Each number is 500 + 40 x the weight over its row's rms, rounded and kept within 0 to 999. Layers, rows and columns count from 0. Numbers have three digits each. The size before them is the row's rms in percent of the matrix's.

# layer 2 MLP gate, 1024x384, rms 0.115, rows 638-782, columns 288-383
102:531467490492486538446489515513483462531511515460486547455517452451494503467528426465558409450557507503473489539469491491405563501577516598524435551491569557483512519494516476491515553567479504466414482520473478480504504457547385492526502509441443593462473480483536515493596499441506492525
100:480484486507494494512472461478474500459403514424490476597451501477541565583481572518457449468471523505421491556556484500476486566507479429471420546580501522562541454485505499454560525455455517485525454439541504474485508465491487506536385488506523485504500553495467469488498526451499514524
098:532562513507516481514545477558516528521536515480492507496520453438524447502532500520487518558546445551506528308462482479529463544546474528551495507441513524479473494466479480407499492586504395480535494463570547522512506505466541515498523474497465446503518452503532453375551482528530500542
092:480523520482472502515491483463518494499545401497500453519508506492497525559482482544481517527525513483468518586534531491490427497422477471536433525461563494521474497595508517513473411445500467486469412518478533486514473507490356520551493506499539521465502549471518502498488547528513545529
104:483520435580563450531484464533511498513543497495512508489505521473504463547519497503511535450431485525466543481523548449475482536481608546567521433496477523450575485509447571487491502489496610573547496506476551568481525562534460527533587491490562455485503408465487509505487505568498472528
101:519461476520505505446512506537459524538512406495544540493471514533518475462556468508448519488480455552471468488477514518523509532429464475475570525526532520474564560518530521511556486495495536564514469500408428629534583501505535531492562472495380544529480493492490476524517486549473527518
116:551469409522562524500485498406471434506526429510507475514527532545473424539510568572554478438415537513506522567517586490531464547525502465508485491518530502472513493489560450474473504461531502520479584586492484460412512454503496485540481469460436484575556481442515544422489505515499482498
096:341495539455505505434467522538483537422502501477502507469410511520498583609494537521518533516477536434490417500456455553415558430483523514513520541544457500495501499482506534515480526506583513527493529434549429498499469517509552503491479551496462517541458509494491508511510445545419449537
093:530516491559404455488433515531523465492578432498570476497572486490462586529519466436490498509467501452467479469553552477485484518436496461496537519517524429506483553529515538522425527477511540509455506492442488475518498501427505507503470518478390488523574493526478455495528510445494471464
100:480478582545509537530502418480452463515529487487494490566534535532513431569518597467472486527493511475454575521443505513449514482569406495569509562505547448493545499402512459471473491463540534549497505578491525496463446530426542474491502500510490536499446509499407499471516497551462503513
101:481481534504503489584481432509527479472552493530475513522551557466484419498469473508491511533555507543562426427455460433518402525498503574573505495537468486516434558486515499440483494506527526517433441527537484466524471601452506377590555523497408522541484582499511480514474493441493517478
105:494501533383533475508506417457524489507518483536512488507526456428508470517444525464529518453539573471495509454463583439519517493500474519483495461532549503508546474554512625519455520515521451536473527523540546496520489472559446499523544528505405525496526483460492497452513447507494509544
091:629503436400529479585440470526513551419451454535580477510523500479496430474514471432467500590474503474420517509535484535499525508498546547490433472479520545478475445461470501387519534533457488512481484483511491487482498509529442501572467482485511547545484498444551508472535499445417511526
107:575463481470460540518527513491484448521458508517539401441517500492486485577526531476426454425545499530498468544474542490498564455470461553533550487510483458527396529464433492445508564489561545505568492531486595467516498574463483453580579477513461514437537540418460542519419541451505551430
098:530562467508522451457459509424554501540489442488507534542478470509526489481491471449552428499477440526609530402545562574556481486463433524538552545547518489470525510452512506465562475496505502601531563517483529608594558568493468559467516509474529468521532525483510508494448486525513543480
104:481453481468462548484518467438413458553532455464505463527524535398493435491477485523456499438436548472460518633480522470560567461550467449549555526521532455506572564484584525471503458554536498490487504478455474494488518502529495514500512494460481543540483487467534444474472456486485518481
106:463481475549543534436499484454445431499520476457525479524430494497519479505541522577468484474500439530528518434498498486569552471446562446462494565491480464467532433475490489511547453530521510498490521487534505539538537438533453383458500510515444574467541454524395492541512559433538483541
096:617475472481467461411579504548539505566539470550512506498427420491465488523491550479509486545443541454436458489493491480536546463509478519485465425472491468514464438482506559540559505513472444483544505508512484475556436576539510527563544495475501529436513457509480500553555518442413526465
106:466537570465527493503455555483453508483518510494530508463407473479417553468435513496492523527519553429462557530516440380500422486505504531501579468389506472543531555450565457492460583495527500493496516510535465485489478458520436514492537471572613521522527495482560450494512487458565421434
109:564488563536541375623514449534469545463485540548510515518454486427419502550523447459552494468548552486460548574511483541466477485492535504485525523470471533580540520509497516517407509504518494527586467504500511509489506541436468450444467524515463469445503495442494539485520441538534526532
100:434527512476482551492558518480496559460495483482472456552467463517585455555422531518467497516516465571546478478506509542532564527450538552446419470530494490528431537524512521503509532500539493430444499436577514473511464517535483459520428482528432430491506522450477547475457508531467447472
095:421471496506555444563463522520469473483555493488465541536551523542542475509533461532538454500502499525497479501460488549486451450486482525554504545535477549520517479524554528511477539440516509455540459465516448481520430491534477476553523507524484496486552555500556414513463495515517511514
094:529461508473539451482499484504563534553536475455550504557426414671481526541432504543553499495517491460427455478544498529406528550541564528486546515508459499501427459462549430609484560495487543509458438461512482531496510453571492515432458507460480476480436574433548523478426592454533433541
096:472473469513493458535557456493490476481505491472433564499492474507562486453540550510538511462485477485505562432494563489469454475564536495517500480468511454472545566515514501558514463520478477546485525550531404490539516525551523483584555584477477480524524497481548410458502487453601491501
087:468482495501482522468552457476481454516493497545492479469492434480488528421467479519537460553487466507492465477458502532465477482595514483489503512491511512532452491513550545566464491590567581464519478513474428501429506551537420482503553425556457525489491491421508452520444554510509476427
105:502473599385547474506493479470544547518489484513501444536531445504540493452503508452552482457572413476390461562497429527519535482514494476513456487501541508414482523530442529453505517493512531502527428462432383571506394529562510501450521502506512537469511477515464514483465485481501526433
100:408504543464374540467474519476454515527430516513557523494516431516525526473535514506512507449460512486523477540494465478504473549403470535531481465558488544457508524539455502530523439525475487496529538539492465502520377506472567410535578511502442520460521515422459499498433501447504534456
101:425511440463460459467428448517529530498504527430440567536535502457512521498492481468527529412456499477465533434495499487495489513483558472554549542540499414428446479534498571463506533497438422537480521529499485484549490431501424503460579538493537461510467530441543385553473487531455497427
099:494476535419487521494503543506510478523505444498468631503458521502455496416570504481433531559437536542488576599451579542468512550545531540523539470524522505472499573469485490539457490544517518480554471434435445483529477443535487447542582419413483519469562512553500406482515581510517531421
096:570543485533517564436507601491545521545547503481461484526491552520526498444521540504486488475483494535406479354506512487539511560472452505574467460575514474517498499495424537505575512507470495507479481487446515475450551496488508501557506487548489543560445490480512510472565493417442508476
095:493493584481514499514443573512478459461446539517557509511496478517490548521444498543610475524473512372479509502518483431490544579450482519512530485573485477465504505583541520503513484506550487494524511532542525511454563514510459532533488510511510546451535484484481498477455527430520491448
103:595500577492460490520478552508525501549470480484490604433545496455490486558588486453503490557560494521474500525468572518532517487554497485491493460584491493512477406559467508519562509528491491511513519522475528498505564508457544535626566473486494501477505512465491427547516584501540536468
093:412528498443533492525527546462533458485497492520443444507525471535475570420553564406501514509523469513570547517477532525485491510443556503505599530513504385578435505500474589553525493489524516457491517548412430438523491503455500549568519497534480476483493466490527506424523543560458504413
099:423539502497517415444584486496496496554491469495501481499529498523522497512521573484448545523479418477503491550456483499504484557419488532507517496506495487512472539491509440500549545538541471480573517554514537429521538508458559552529415496513429527494514425463487531457491541417568430470
090:487515434544499506473534521528539466490455541513535500469482519455471528472465525438486492503537495518492496558496537538563497509526461532563523443473516511450546500530497475476529480471531473528526556450513438400515464559536505538502493449519499560491501530534494428534534507505506450392
098:484522392498472474543505543492432505519399464411573554506502501482481492585520522533514455600475475468500494505486488521515455518507473534495420512533548519458518477570575531519478585476494476489513467475482480530422516550568485420540457464507513469544517479478445572512498507489511474434
105:546455450479542535454468498503519582534456481520511559549491504545606475412510487511514478476474433507456461516481531502459589540527504499586488505476482473429522526514430507490522507528470477512522495517552514506517491464559385469525460441543439451501494551409504528445544408528442527501
103:502452479457485498491507517516495550493522387454490527489515437516440543543499461474471494501474485582534478609462474516475515519470547563554489550503529442386541483507618543525518456530470508539399517552503468535476508510553541535447493582463580526567485506523484528533489491450568531445
097:545455522493592463484520482514431487468456508477536508514493515515497485454529534479509552463505517506406437533489483577512540542459529528448464432466543435475478458451486450508535520487574476464502424482530545473491488447527468425473471488452524489489477464542435524498529527479575500504
098:498553570524476550427527476475533524584528425472504470445525545499434527469478589458519545450518541400492443571502484541522479526498480459519499516498454486495469455596504466533557465496520471470503522523446549549538455577483479437534555480526488456491564476562475504565428493447446481447
101:492511494399527539455513486569499435463526508431473559554525519431487460390505513442434475457478581533474468559547457499480480551542527572486518484543493489546503440521517521551492508494507484460477496538484541486436494427531444467491491484495477503429504409572509438547479475465558447504
104:473499480584462507550465383497523491415536443495501533472523519441446504489533517575459430467554542522499443531537496496506459454473467471497508488506451589506573462493514470536487439584478501508509442560519506524550490506517539503487537543475545537494496501490511537483523497486441552540
093:498536458514460484464433444495484480507494461477488521503476533532510508525463519466537426491536556470529551520451513506482569540542393480486505487432594507465497462492460472495533452529521535570500514539500421564507421442541481540515492509567403492451612466458443492505509481495481445447
094:534526493489503539426454543466463492497440567530473566489535543526492502485543498464490557527520505437491490484448512518574522490530497514520526611493524479538469488514580605519508451493535465391481490538482469506498623458420508531586446459533402600507504417518548464451516455401452471460
092:465481550448552520516510482521488551495530490506463471524452460541447496514456506471563573566485488448501514500515462552454531518489464540507514469436431512466470429474483500549455539508537507560525491453441584506503478534448437474512450544501414506489567532514572548565511472476477497496
112:491458481490505459480452514491494496508528492488483492563551486503522518482562486426500546490523454517526479515526436578440550467505560516476416475521500516471523466526421461408453484588499533559463494492504457550469480515463510510459497522502465437550379503510436482513461542458520534480
099:499394504416501542504456472529432473540390444522545464511401511501508516539566452536496485497508561533504546489461517495470521515449492496553519534471513539479537516524505462561482452552471489525431502495516543456447421570515475480552483467546483473510430499518477529560509469529565454442
092:488543489454521430474498509456510513466511526516534474498515550510480461510483465531494540543555499490556489565548534526579439481469474455570484461470484522547483481444501490532507391532497549466492496522535495549461499474459507480472517535441492544455525504511533440538487514491512467475
100:577469440484451512493475489467501524400482580525475552514510527508460556467524485499463529516462489503462465504499493477417552481463438497441536412455487460507484512529530476509505542462468462489487508556567614559495578561437489493543448477498564524632433498431506483525541507409488491516
093:546547498471495484498512516466483556435478429545487453527501512494504471484445540458533522492497477542406506531475482569505474521540502458497434548511489574469515490433465465467465599553599479559578504392471469488517502414493452449505452465515545506516471492511506518481501500524437463511
100:467515546506533491540430440501496522522380536507512517467448514556458543542481513567444532544476501512476528468454453514497560610504491430525461567537489484511474419493536489474415515507462478543527502529483497466422523442498424538515481472515492441473513523481551455512485474570559486513
100:566552509490514482507451562538533566512446521493494466502543470517393460519576513470488522467469512476540455472561478530585504481453535507442484460466584479451515502527550548548507509473480449440420528514501512527512467492509489538569457505459532447581608495517486513514458521489519590592
108:506435449501486495474567480440488487452566518427585562521540515526541464493482520501539479445424423501531429574507457466501490505484516529436507552492564471492534516433486439539448559504496500426528458553501450568510402452602525549485544431458430417505473502505470477535462496476462606535
096:469487531521536538499554414489468475508461536496507475528430456462590483539477469536422497492512502453535441458474488511498436421481508512557470510442533482506485503563451484481465507455591514493536524529518509534497552463548468459484472524472484467534493509538439470488477514495495504501
107:461511453555463467480559548472476411528517514483537521513519488481531529543492470576473424448507532451466550442512519541453459425555475500497472554406489520511521500483525520438435559581522539462391507444435543443581462516514538428491511488497499474490488484457550514546512480490532457539
098:506522544530464519446502596489446481507459504473429547515514426514517487479461499468453505484446443610527492542569503466487554551532456513478486525490488479516545485480471534569479497529520541528471489511473506543446488514471480515581505492448427541529461489456540530477460525460543602491
097:489435459418524460543518432495489517533497490429502516440521517546511591429418491483536545567527550579490507559529504513455531526401531473488600495474518474508496518512577513483532503519488514551483563515643473505586456489469456539432560567512526488619498506473481455478469503448560506489
114:551504569446527500470477595494500444496490495495573492504431466546501501516515473503451544501488470481477414594481489498523555468486516491493462515518502494544486481505459503431420541452525580543549586462440615455528536492459511525475482519486510562482620468477422552496531514515443446554
100:480453481394426466477501507512475457437477546431567519527529500464521452478506503489524436448495527546456452440459532491480452466469425501483543455480506450453539466516515505490514516539499556587550454494501467518524447494574495521463545466555570507495486615439498496452551478448578552478
102:564496439518488576526472424414559432498547508538501507586480450494500504477445539467542511495457421570526529468534496439475505498557521494565495456464488416515494519464448526532505501426533493499469474520524518564422492515548508488546494471482597468577463438506498486495480517467496501502
103:512489524527517532549443527428556566496494527472501502443539473494510473537536474515477508458448476443530474540477504473448549496399524518500497505515494504541566483484517472505456467470400518480492478439558481475482522412477552445530505540499512441465448514448517489511504455547502538485
093:569384456511492521539550430522486448585541458517495482442482528497584520485465454584491534514478503525477462435506521472487522533446526513513487457473457509448570500494506450468510586479565525513481505457559531445510576525554477470453499527498565435516568483477482563504519490475425522510
118:548605569450518548409484471582449458467504526482534487484489503555437478458484540503555476467464473500459451472529489552480509539509533601467470462555502337454464532519486501495507527515467493521447503491538575551495493472488446460411493542483552465385507590484457500442521441415510484531
095:480498488523476450533472519516520478543519567446566503447543561459442534492465482457543508478553495485495447580521523463487471564569470535462465490493515518480516500521540524550477509504508511516523465518536573445490493499466500475532435595508503470500510535474586516488463450499533490552
103:490458520495477498518463439529516519591449506568486485511527450543440451539515511556516456540451474495440490538422511509473542500490570507594458460483454486438512516446515516531544474507508525498568490503575496540547500479508511496517534497495540534523562543494529438523554539505480550505
102:557401482597506501504516530510520478567467489579522517491499485454458448528488519569452492476502425484462505484501480443491502448495507560472439547489522437452480379519531557452528564523491479607544560565455502443370544530489482475548477519551511493494586522536506533506519547541480556477
099:515511497440484408453493529559502551485490553464496455541530531535469523493431502424473510522534498521448458431452458541424521550576571527403503474573481530491466583489498493565482511527520519499460524505522536454526482492521540467539500527501527476465530496419426507475479589574515482478
085:507459523493494479495513480520464465516495482516544516505465418510506488496577503522480509526473571513471516356483504486451514525501512469518575524486511465511467484563544541480444593463483532509522563514545423577502528543429490519493513459465557526485422460525537510474542473485512476529
097:517574545453556463429470452511469469450487537500572531541493539523500502478429547508463499540428534524436453583548535497461515473459428566482461543596499427507510481565555488486471506440597469504559500482450548513547493525470470472487581548508457469519489587497474523510511502479505475506
094:555500520510494481461432531477451533423459493586529478490541444430531488456555469491497492464400477452506543496602508465495549528530579524558434499562539416526526530571575543544506451431470480542467511486493525463419487426421451497462488485518482455493488438497466492526494494536587582521
098:523548507539506582521551558502462479554490495467545556512466491529441451585524466519471506511508525475515491467503475483482440525500558493506512532511481423520607541528522506444432520559515434502520449521479506491536574506505506491574505426529470542495496520504552558495480482466472476562
090:505439483518511480469436393541573475549503438563499476518538470434502542541587496480431482486478418480511506480561587519534417434495542449570521489484531509440486480465477503498569521513551494450445461470488494521417554420485531491446530490463434439531496527507526486548503519425521484531
103:484471471478525550518517493471488473455498513471597477554452500466531485436512457517499518520436552472476486532470461537447506486470560500506610469466460525502484538400543569441517480558477521559485444455428475576526463554498489412563518507515494555491449480515477474500505485455554538502
101:511466502549511502484484451502518519511482414481579523516517521448537519509513516521462552459486472480519498536514438516445515550491554506597475562519531442499544471478518533513478521517518508575529472466568489475383435523541504468472527567598513543500531508526459461494510466562449503501
095:504519516475451457389475511521529458488470501493475520525386506451526511506483459523503460461496511481526560487448511509551568524549529386555489540498497425498483571518539447469482539567445513505536435529560634459453545532483546445491463476464480518491489470454491550420427534428498518529
107:507439561456526438577526453498515542520524464650446496477504478464457466509546520496474503545590499480506520529531554484516480394534543570524536552510514501459401497480530459485498515472492459484469470486471441524467499515472529504463539429530543525488496507487549498479499517513473531487
098:517488468518485515454410534480486543451483515474472501478501570455527467467502527598510540510533499507510434575528489476539578531503515523550503490475485520400492513470526454503498569449486633570509563569508484508582518525598438459475443480504510459518491478453458524458507448457567490513
099:572540524459478485536529514454498592497529551474527502458492489500519507500532583502524468511481472454502468522436447528466492507535443504492581494443503492554466580452585525517453556535510498531505500484560487464471600502471521554506521505480428570553517462481495574465498485498471512554
097:493450443541488508502427442452472532429466421434513496478514482492515522470433506486610536517524500514498477521526459519538445507500528540527428550495526490562574502497508580566521517458552504547416546506530481518540583501424548458546445473453471524488449508486461550555515471458594491502
101:441497526526527547521548539490517468546517557544501534474526491471487473463493475478521611548510557499453525446500528476497432514450481495447559581525489502512451556494571525468520536505502542529523564502487491499473459501515568488526498472512512532454483482497525507564483530505601485560
100:434503521539484559527491514514525570487459505482504489477494481527506525488500495450596494506414451453493442605492404502486499492516478462428531470440532460478502567489497494515515468474534512504537488487500532434576502441522433506508523462483463563521536460501509526429472488493618511485
095:485492495495513557521493502546447527469518534449503522474474485485480534440524502544525493633476521542507596520514457530428557437477559509506512556493486513497522449474576515443540526554519508534576560438534497475510487471431519545567378515522555499535513542495472499455510540419531484516
098:492465482570489410620490474544521500449463498474549525475509565416483442430494477510430512403516536490487521542445441501508498462519573564516433499446471483524531439525443409509520451544425490488570582527500469515506550437490462504440503473559593515484488496458461522503517484481540531513
096:497394513515507505541484499500498469446454478490460464413475480591494510521512502393476491509555478565481506387491540471452516480468507526497504519510528437521471511498516582498518509525528455529567487508425494503531453537558481447489533448463472439489495508456476545492559542494447490513
095:500506509529479509535523451530430469431493527512477480421584526536484543570456465551507469475501537508524520472475481493458475548443492565506497482472605501541552484511542441525433542506518468522511490423517553544428514521491546468403600503520419531484517470504526521394475487520386420549
110:537473504491424470493547487537505503554527523429514520484543458442481531455506429525439489482435512550435494470478489461496510441518532426442515566478529478500544574510432515512502466511471587502464492555482501501436522440503563495465516551525467493479500444544526525519429510519513448526
101:441498445465524540526576567464493582486552507456480497510480532527540603510550517539506504505441466553517421491493497436468474553516506466525518512453475513556452523522493431551490508550476529463566559520537512522485517528500483503554520525518521520519509490521464508559456509553545466479
094:480573550554456464527526476509480498484531474410473434517472491426533441550543570507491557449478463503516506483452500489560502511480558504603508444508497448573522462571504481447480481509586513503517521508476547489489526499413468527511535521524561449541458454461462488522513513490526523477
095:417559475551527389514507459493446510532527560484507523495460513501471492484545547568425502502535536514573519507563552522475575467554470497495437516490514504557460516473469492504506474544501491448511576565522403543504486509490466483432515493464455500527469451537597417534535517459505497473
108:575468503572529464502463544493491492513543413551518498512511468438539461513476485461512432535501440511487490446494549479397451468477564520518428496566474543527471515531544521484532468419488503476452512561478535501558470499495490492515443502547489478524513500502516513553504512503491530500
092:515549487485537477531556448559467502442512467561442533476497544514459476512452510530484498485551501461537550476446506571462463474502536552479488514572451523549419476539482484530410535510496518593492479496512529531492483526476547543509508548513537475545460475533464514486516483467472482491
104:508538540580528505504479508514463480480531492454505477522446431504516503408549466490457452544495507412535579534426509476446546486521480497493545435511497541468477427488533533492539500413473496474488444549542450484484503442395492436551463511579422501517549513484464521496490459547565494507
099:489475492531518593500441524569601585532554443485522489509522444409471474486486524556548510487504455497432477430491500496456487489500485498519460521432495533511498510514492573512516517512507511528423473488409528474460478433580464452445539562579530489460486463403532458471570503443529448481
102:483471510543447419542527511502485479502402477588536526495522513436495458489522446484424492445428465474505506477447501510419494561548535473462518556513466506548448506487475474525508492426448426503477514480484444406462478572563524479460535523538530483525542559563519471534505471584526490542
102:482446495493542506520502466535485516508492470544548459469499502514473548591535473456499523473422499468522490422473492452464451499536558508562504547511518419507549581418503492504465524490486511448508465527465506529514477482427508506480604457551497562464477459499479470437483468470479529476
094:477518530501513519484487488432468424549533536519480566488473468503491462492603485548550527575491508516474538528454496461518477537499498520454497484439479502493572553484496563472443494498558511490565506569457414538568507455512466533530518460471443482502459559506516530481549462494481535481
098:506558585507573481437454519552491452446420477438508522430476616508532532457543461458506478480472499436425481517487544520544502522544502486449486449449559534507502402514509531542490426540556485546521489517511571541491432456485559534490491501532530442457539470528432437516442555503488569518
103:394450448449499483518452470503533564462547545509519424516498430512518461508492542480496465521545471464473568458448467498492463586513521537485467495538471476457594468448414516526436485490514501587446499473529480500510506554512472453502482476520486461507498506518501461518463448473504500575
095:491484536410498501491561517573518514539516501521497439523503574513488474483520482572454429467392523483489437452560582496456453536504496504495421555526517501510453539502528536593506512471531523558470518471484473519537539546441425501465513555547500538530512564565490564453479505473441532431
094:463493510578486491483506444509512462566492443472505571459516513413487533493436450531509462487476488478543457498483512484457460530476512459444451479545583458439482496497522478530548496504468486483510464474576471474454545484518494470561409578470431479471497521520467483515545557508495477515
094:510492624491465463539530462435501493561501447475454546477480411476450458437440459427435471457512554447436495565480496533487421508570513497475437474471422516541454496465476514450537521527540521478572528564461497485479481498521464513549490397457476561529502509529529518456518500496390543421
095:407484452509452578521523462481519404530506474527493512454512483473515481486464492512499515475475477477513478629498516533516537482442505528474514469506445411485456459545525477484549483501469527492510415521450434448525553467527476457519499513465395492535509541423540547484505507483479483511
094:509555411561458491450534495518490474432439489430572539436488526470540504565449522453528532465499518477476414522502478553503469492562472487448496462507549532451482501556502510494476527538545467476482489523490440488502412499457480533494474551573519528511488530501488466515486512495503546466
100:590484508379454476546453533509513458523451556502479526414464449464451472478536491488490500485483440484455462519510513448483466536596519510499469512448483463459489515467514546482466484544489482569389492498436557564494537523515505499535441581435502454489494534460530487448517555456564507545
104:484498519451524536465492533485493516417514516428471588492463477476501524516496485575474486530438542534586487530440511459481560496552485537492484556513535500564505446521477485498497435542488417496484511500471462526480524507534502406496602524504548472468495450463504540473473523497466484434
111:472550509489479462518497512502476511447508557499511473449500476539511504437454488462512580493397429486500521584594493494506497437585514524549503553510489488533439509542550500536505470523548422502468514510480500562506517519473527423579488542517477514567470577513487568492410590463613589470
099:451554496492496471616467496435528488485526514453521477519516422496514423524414513552508501498482489514526495577386536533487523503517520536518452562527485458442583486484418489550495546439479518480535545502510457452461436513541488461556438451482516484472502487491478490503541476474490572477
104:613583506583496525497584578469503434545460509543523479465482512469419476551498492518495565516506537535554511429546477508457475496481522547480468485464534527475538409527522453508503467502459549476501515489528539542501487541542439549487521537526535423536503396474431451483490476524480524524
104:443507500479554474495490517453450520509530543507514497466502512541561477499563499600438463526520537483458478492517545540638507487493521517520532470486528506483500574560516477487482490475502459447518455485518469401442460417505433512539535529438430544483494497478595555453511530553470470537
098:417528506507519478478512490480506468509467481464447530483523547553483503469551483520522491444498569480487483523520618431452561510468481539484562521523523530401517480488535519543546492509543504497447509502550429498509566603518455511477516496457628514535500540513539488498528520446526496510
099:533475472493551541509516490491517463438498517576503447555485531552535529467434563412418592502431569542495421539433524427506509425551508515494519448504494448501500474581494492554391449480501468536504475453470558471485498500551449466445556539566494511490486491397432476497562494472469546534
098:475502511453496504477502507507426514445464434417524494478471484577457495527459485416559522415513461496488396518428562463502527508520491469505509499505501506451489527512376454463478501511507492487503488490430478525530504451536491515461534532433475481445459517458582475426542455484522494550
105:504462466486541493550448464474524494480416435460521508521452562532507559454491414497550501475492564454531490491535485474522550536479464461493505429533535489480470610450513480563443573548451563500546526471526465459499488480438553502528480515504472517506449508483562444476549508474570496497
097:503511525474495413520482483489485455540531444526524475496486473502465608425500568503534513448541506415558460496506550494453539546567461438450491489498488546547573485481490421418504498483406544513536564518500603497477474538429481438471533511487516526527433494507504568512474550535487460476
108:458531499480491493420471479495485491452455472519573483389484533456458511502451455476488473520450475499573447576491477477461478555518427595518448477477532559462412530570455435502495511528495565528504484523522560536569574517490544532535509456487511477458431493515432449604497475499454546525
105:543459492511450533472414468540523478436387566553453542481484496461525535477519532475534478496513480565575532480487440556521584467492506522441524473463491481491484504499603609560399475508508420550543511546541572491480444557525437523562489524444523419508449505482492510480457464490523531572
103:511465495449490531512487460527466468539618494579547577532568491534466512486478522475482455564615463554534489543498484533513465551526489516464414485512467563468431521463490470492492474526470553446488594493458483500453516549546474527495574514515515506541511526525499574581540568516451514483
105:467543470468557554453558475513479560536476442456506485508470546489469441517541487517475431567419508501410449413529542528525535531487481466498509486568493403426426518467522471478527415494481517466458542539498503486510510527497543524573540470485456543504500532380539457552457467510510566444
092:521477603509463553478516484558523500464461562484417521475500436499474551416542452453481476561517478556476565557489483451573517535558469538499517499525505435422467575534450556519535520565531557519401483497428529482502449398504575483499520449467489474494481461482509489481554526532406493513
094:588491487501477481496484547561508513503536548469425421489452516559527464541493557418455531528494496530468474656520463510537567517482541521522456463522513484493430422506443544490464501476499455549498476512513490520467497577482492465469493461442486440501509516467490466434563498511533442540
102:489505530497462532425546468437493448514506490548535486533518586486427458480499456426531497502547540531502437488481533465448535476480581499520522429451549533506482513531516483379485445546474510537459513511494499468492579502487519450544530546480532431489570401499446429454501536562575513495
097:513484477451423468521435499517515524527509484416489461539475525398505532433429579545572482486467465459459551476524498493503513550507543517501489462475471488511432508469454513500548487541497497516448460504545492559428461518518524485490560500489478445563533482478451489507515456538591514433
111:505472469477473480581511544485492540473498483380483485508504518466467416548465511520477531451445507503523590474509470515525450464502480488509454443498529513491485554415534536516509480559489477469473541436527551491511585512437515451503500466506416502568495534469516590522475471549526530485
106:550442546484490473435489526528479484564489457526519537481483498489448449481556483514531521525459449523585560497522506481497570518502532471535523504486409439513503486500477498493515506503486562527456522512501554440459473494601503468472539478468457494528521548471578484489497543532562518466
110:510518504538524492495520506527468480421473490466528496498449513506453450427514478500435500496502521561538444483448471450406479509489569495469488443504473560511490468495473524482469497491496486527474534506539504504503473515483493505508498498492466406561445542544488480579453474449499534507
099:487528502476499530505497540495522528506484530472513568513581469522524502446520553526522480461574471513501431535494581425466497480458524472474469532457500460530499496478576494550489523552489538442495494540431545533436559496561465547445493487497526457453491476490492406457524453496525459544
121:526546439509489515454514528544536531537454510475526522574520457551487490516489535570539606503465545516475405476531540498436520550492568486546469552519483409536525460527531452536467508514525419472450530513530543579419494497526463535523555493532499547539480512454525480510489531501551451459
105:494512515492469480477499504476527556476502448469570483528514433540556463557511494562515467495516521507518549419432494491529485482452488401482429461486550493497560505434504553487582483523560474573480500500514528451489502496563519471470538420512477512574558521495519522455504522475506479517
101:474483434572522550490476455475553466530487447571510453444496514448551459514472492476446483534466513568564445441512442483514546560503498469571539469454508440452507524465506567541556511530498548491540507510521529548514525446492498554460507466441485507519555510485476497557516545515516522519
098:536531410427542529525504499503479501507453549533593517484484437458450466493565487531565449494578417554487497571539547516461474552551443502483555569537495483520549490555515519517448529463584487465552549504472489468536519514546396529484583505501500495464511512474529467453560421548581512468
100:495518560525479427505480447511510494511503510539542427503518461514526478524500494488465501522491477524518464391532429450500525523444465523501506570469548454532509522506548491532475544472439466538441483520480532513523456498571473510558467525550505525466557542427498616494514529542511524475
100:478519549481560401493506488487471495463429493498570478509460565570468559493545464428472433457506575527479480512528513544505510491562416502510484468432529461455510539521503565469460572518483441472469532509484488524582461501505527535477497488535468527445528477569444487428521551501499540527
100:481410518471557511523492509547534529448421502463471503538448467471431475550569464451461566494578503518483539467493500573518539480542470514528541477488539454462530506498487470516500528440462458570479519526544555541520476565531410519478487566504489491486505464508497509429517553514447464512
107:504563557501536459468519454549491537525552477493475495536443556490495517502559565515500527502523490488552431520503462523496525464415493526439470496486462510479522475414548495512450510503493494609507457556494492486479513487495559463565440440435496507509519569551572489469485524479503483480
094:482488531485545507511547548503506457460544435447490500483524467519539569487544416489537569507527516570471549463519497482501471467495563462481560502587527581521473528460445463497474430530531558478543467500489475450518515461536582434551473469494566466538544485478509463546446485509466510551
101:482478513498442481483540475553575490477441452481468487497562522490498446459481499457427472499578410516492538491497488470476466457495472459542599461559476462498497510449473468477418442539498491478436488513514470514538478485408468507430499513447487551529513539510505557502486451461496546546
097:505516535504564435547491406525557447553495465584510491479579541510457434455583494495494564519485454513518438516524502538479456438561537563549456498533462449511515512470537443478464535570471426455496497548467462536416496410557524485512474518486486471564472488540493489508478472496448494466
091:452461471530512494526512456490490444533504498525474518539529512374516498510435491479554514462638589438479436539454491489424529493465458497502589421473532488516547498530458491489507504501525507574527465504490490497507525496447493465547551517475448483556493466479478466391506499565517510525
105:424527461497494499536536421472512476507479492483538433494529431428475476436527531509479518557571456612504418543563452463533493581509487507451486498450494499491560494461541480465499574550505425503477534571481483518480481499503540459527553516486437541536535545562491456565499428537481499515
097:491503544502532464392466547477580509479558455537521567498497441500592548496523540486550533508425576487463489524437468523492482498486563496522544484548460457482428500470472546460520486495581494574436570492436522492499574469488573455531541459535517415491503453524456603551525517528453459527
114:511498456478517543454516508507520530433489423574529491477449514547531447503447458600516495556483564547452584394472432454537519504461498455503518576520498574537522457485485400504505500556572540597478545488525481534471471535510452551477480473415469505558491524550628504530507447472465516493
097:504483540420532573512493565496530553551507477521511471568485533435545469506474473491494484487540538565502445429420448492440545539490501495482516479464548419481412449514565505522498524565422535487508542447586546543521521528537464489495515497588421556526478467547500489576517517447498414530
095:440519525523494517455520489552518512514558552484496466422560493494571467457455524452554530508439480442488491521441479495512503472475485477442501597449530494501472432522502522446481553508498598425437582493453471517478464554422492518513502542472484532510490484494513542540470457509498563454
105:517533480498486447535491526440566479466459532519493509540520443518530539454462502487468541579493504468501479561481550559476487497458452458468540522456448491461486420517504477513492602460515513495442592535479488416535432472534442441534484491487504516509484514546403487577542439559554529490
103:485480483477518511514475510490503511510487452485440451508422487513520548458573501561527494482511442502451502419456495479522427551500507483497510431447501460529522507487502530407443440487456525480522465533534500528501555468492438525486461464466504498547503484405527581552481521506493430465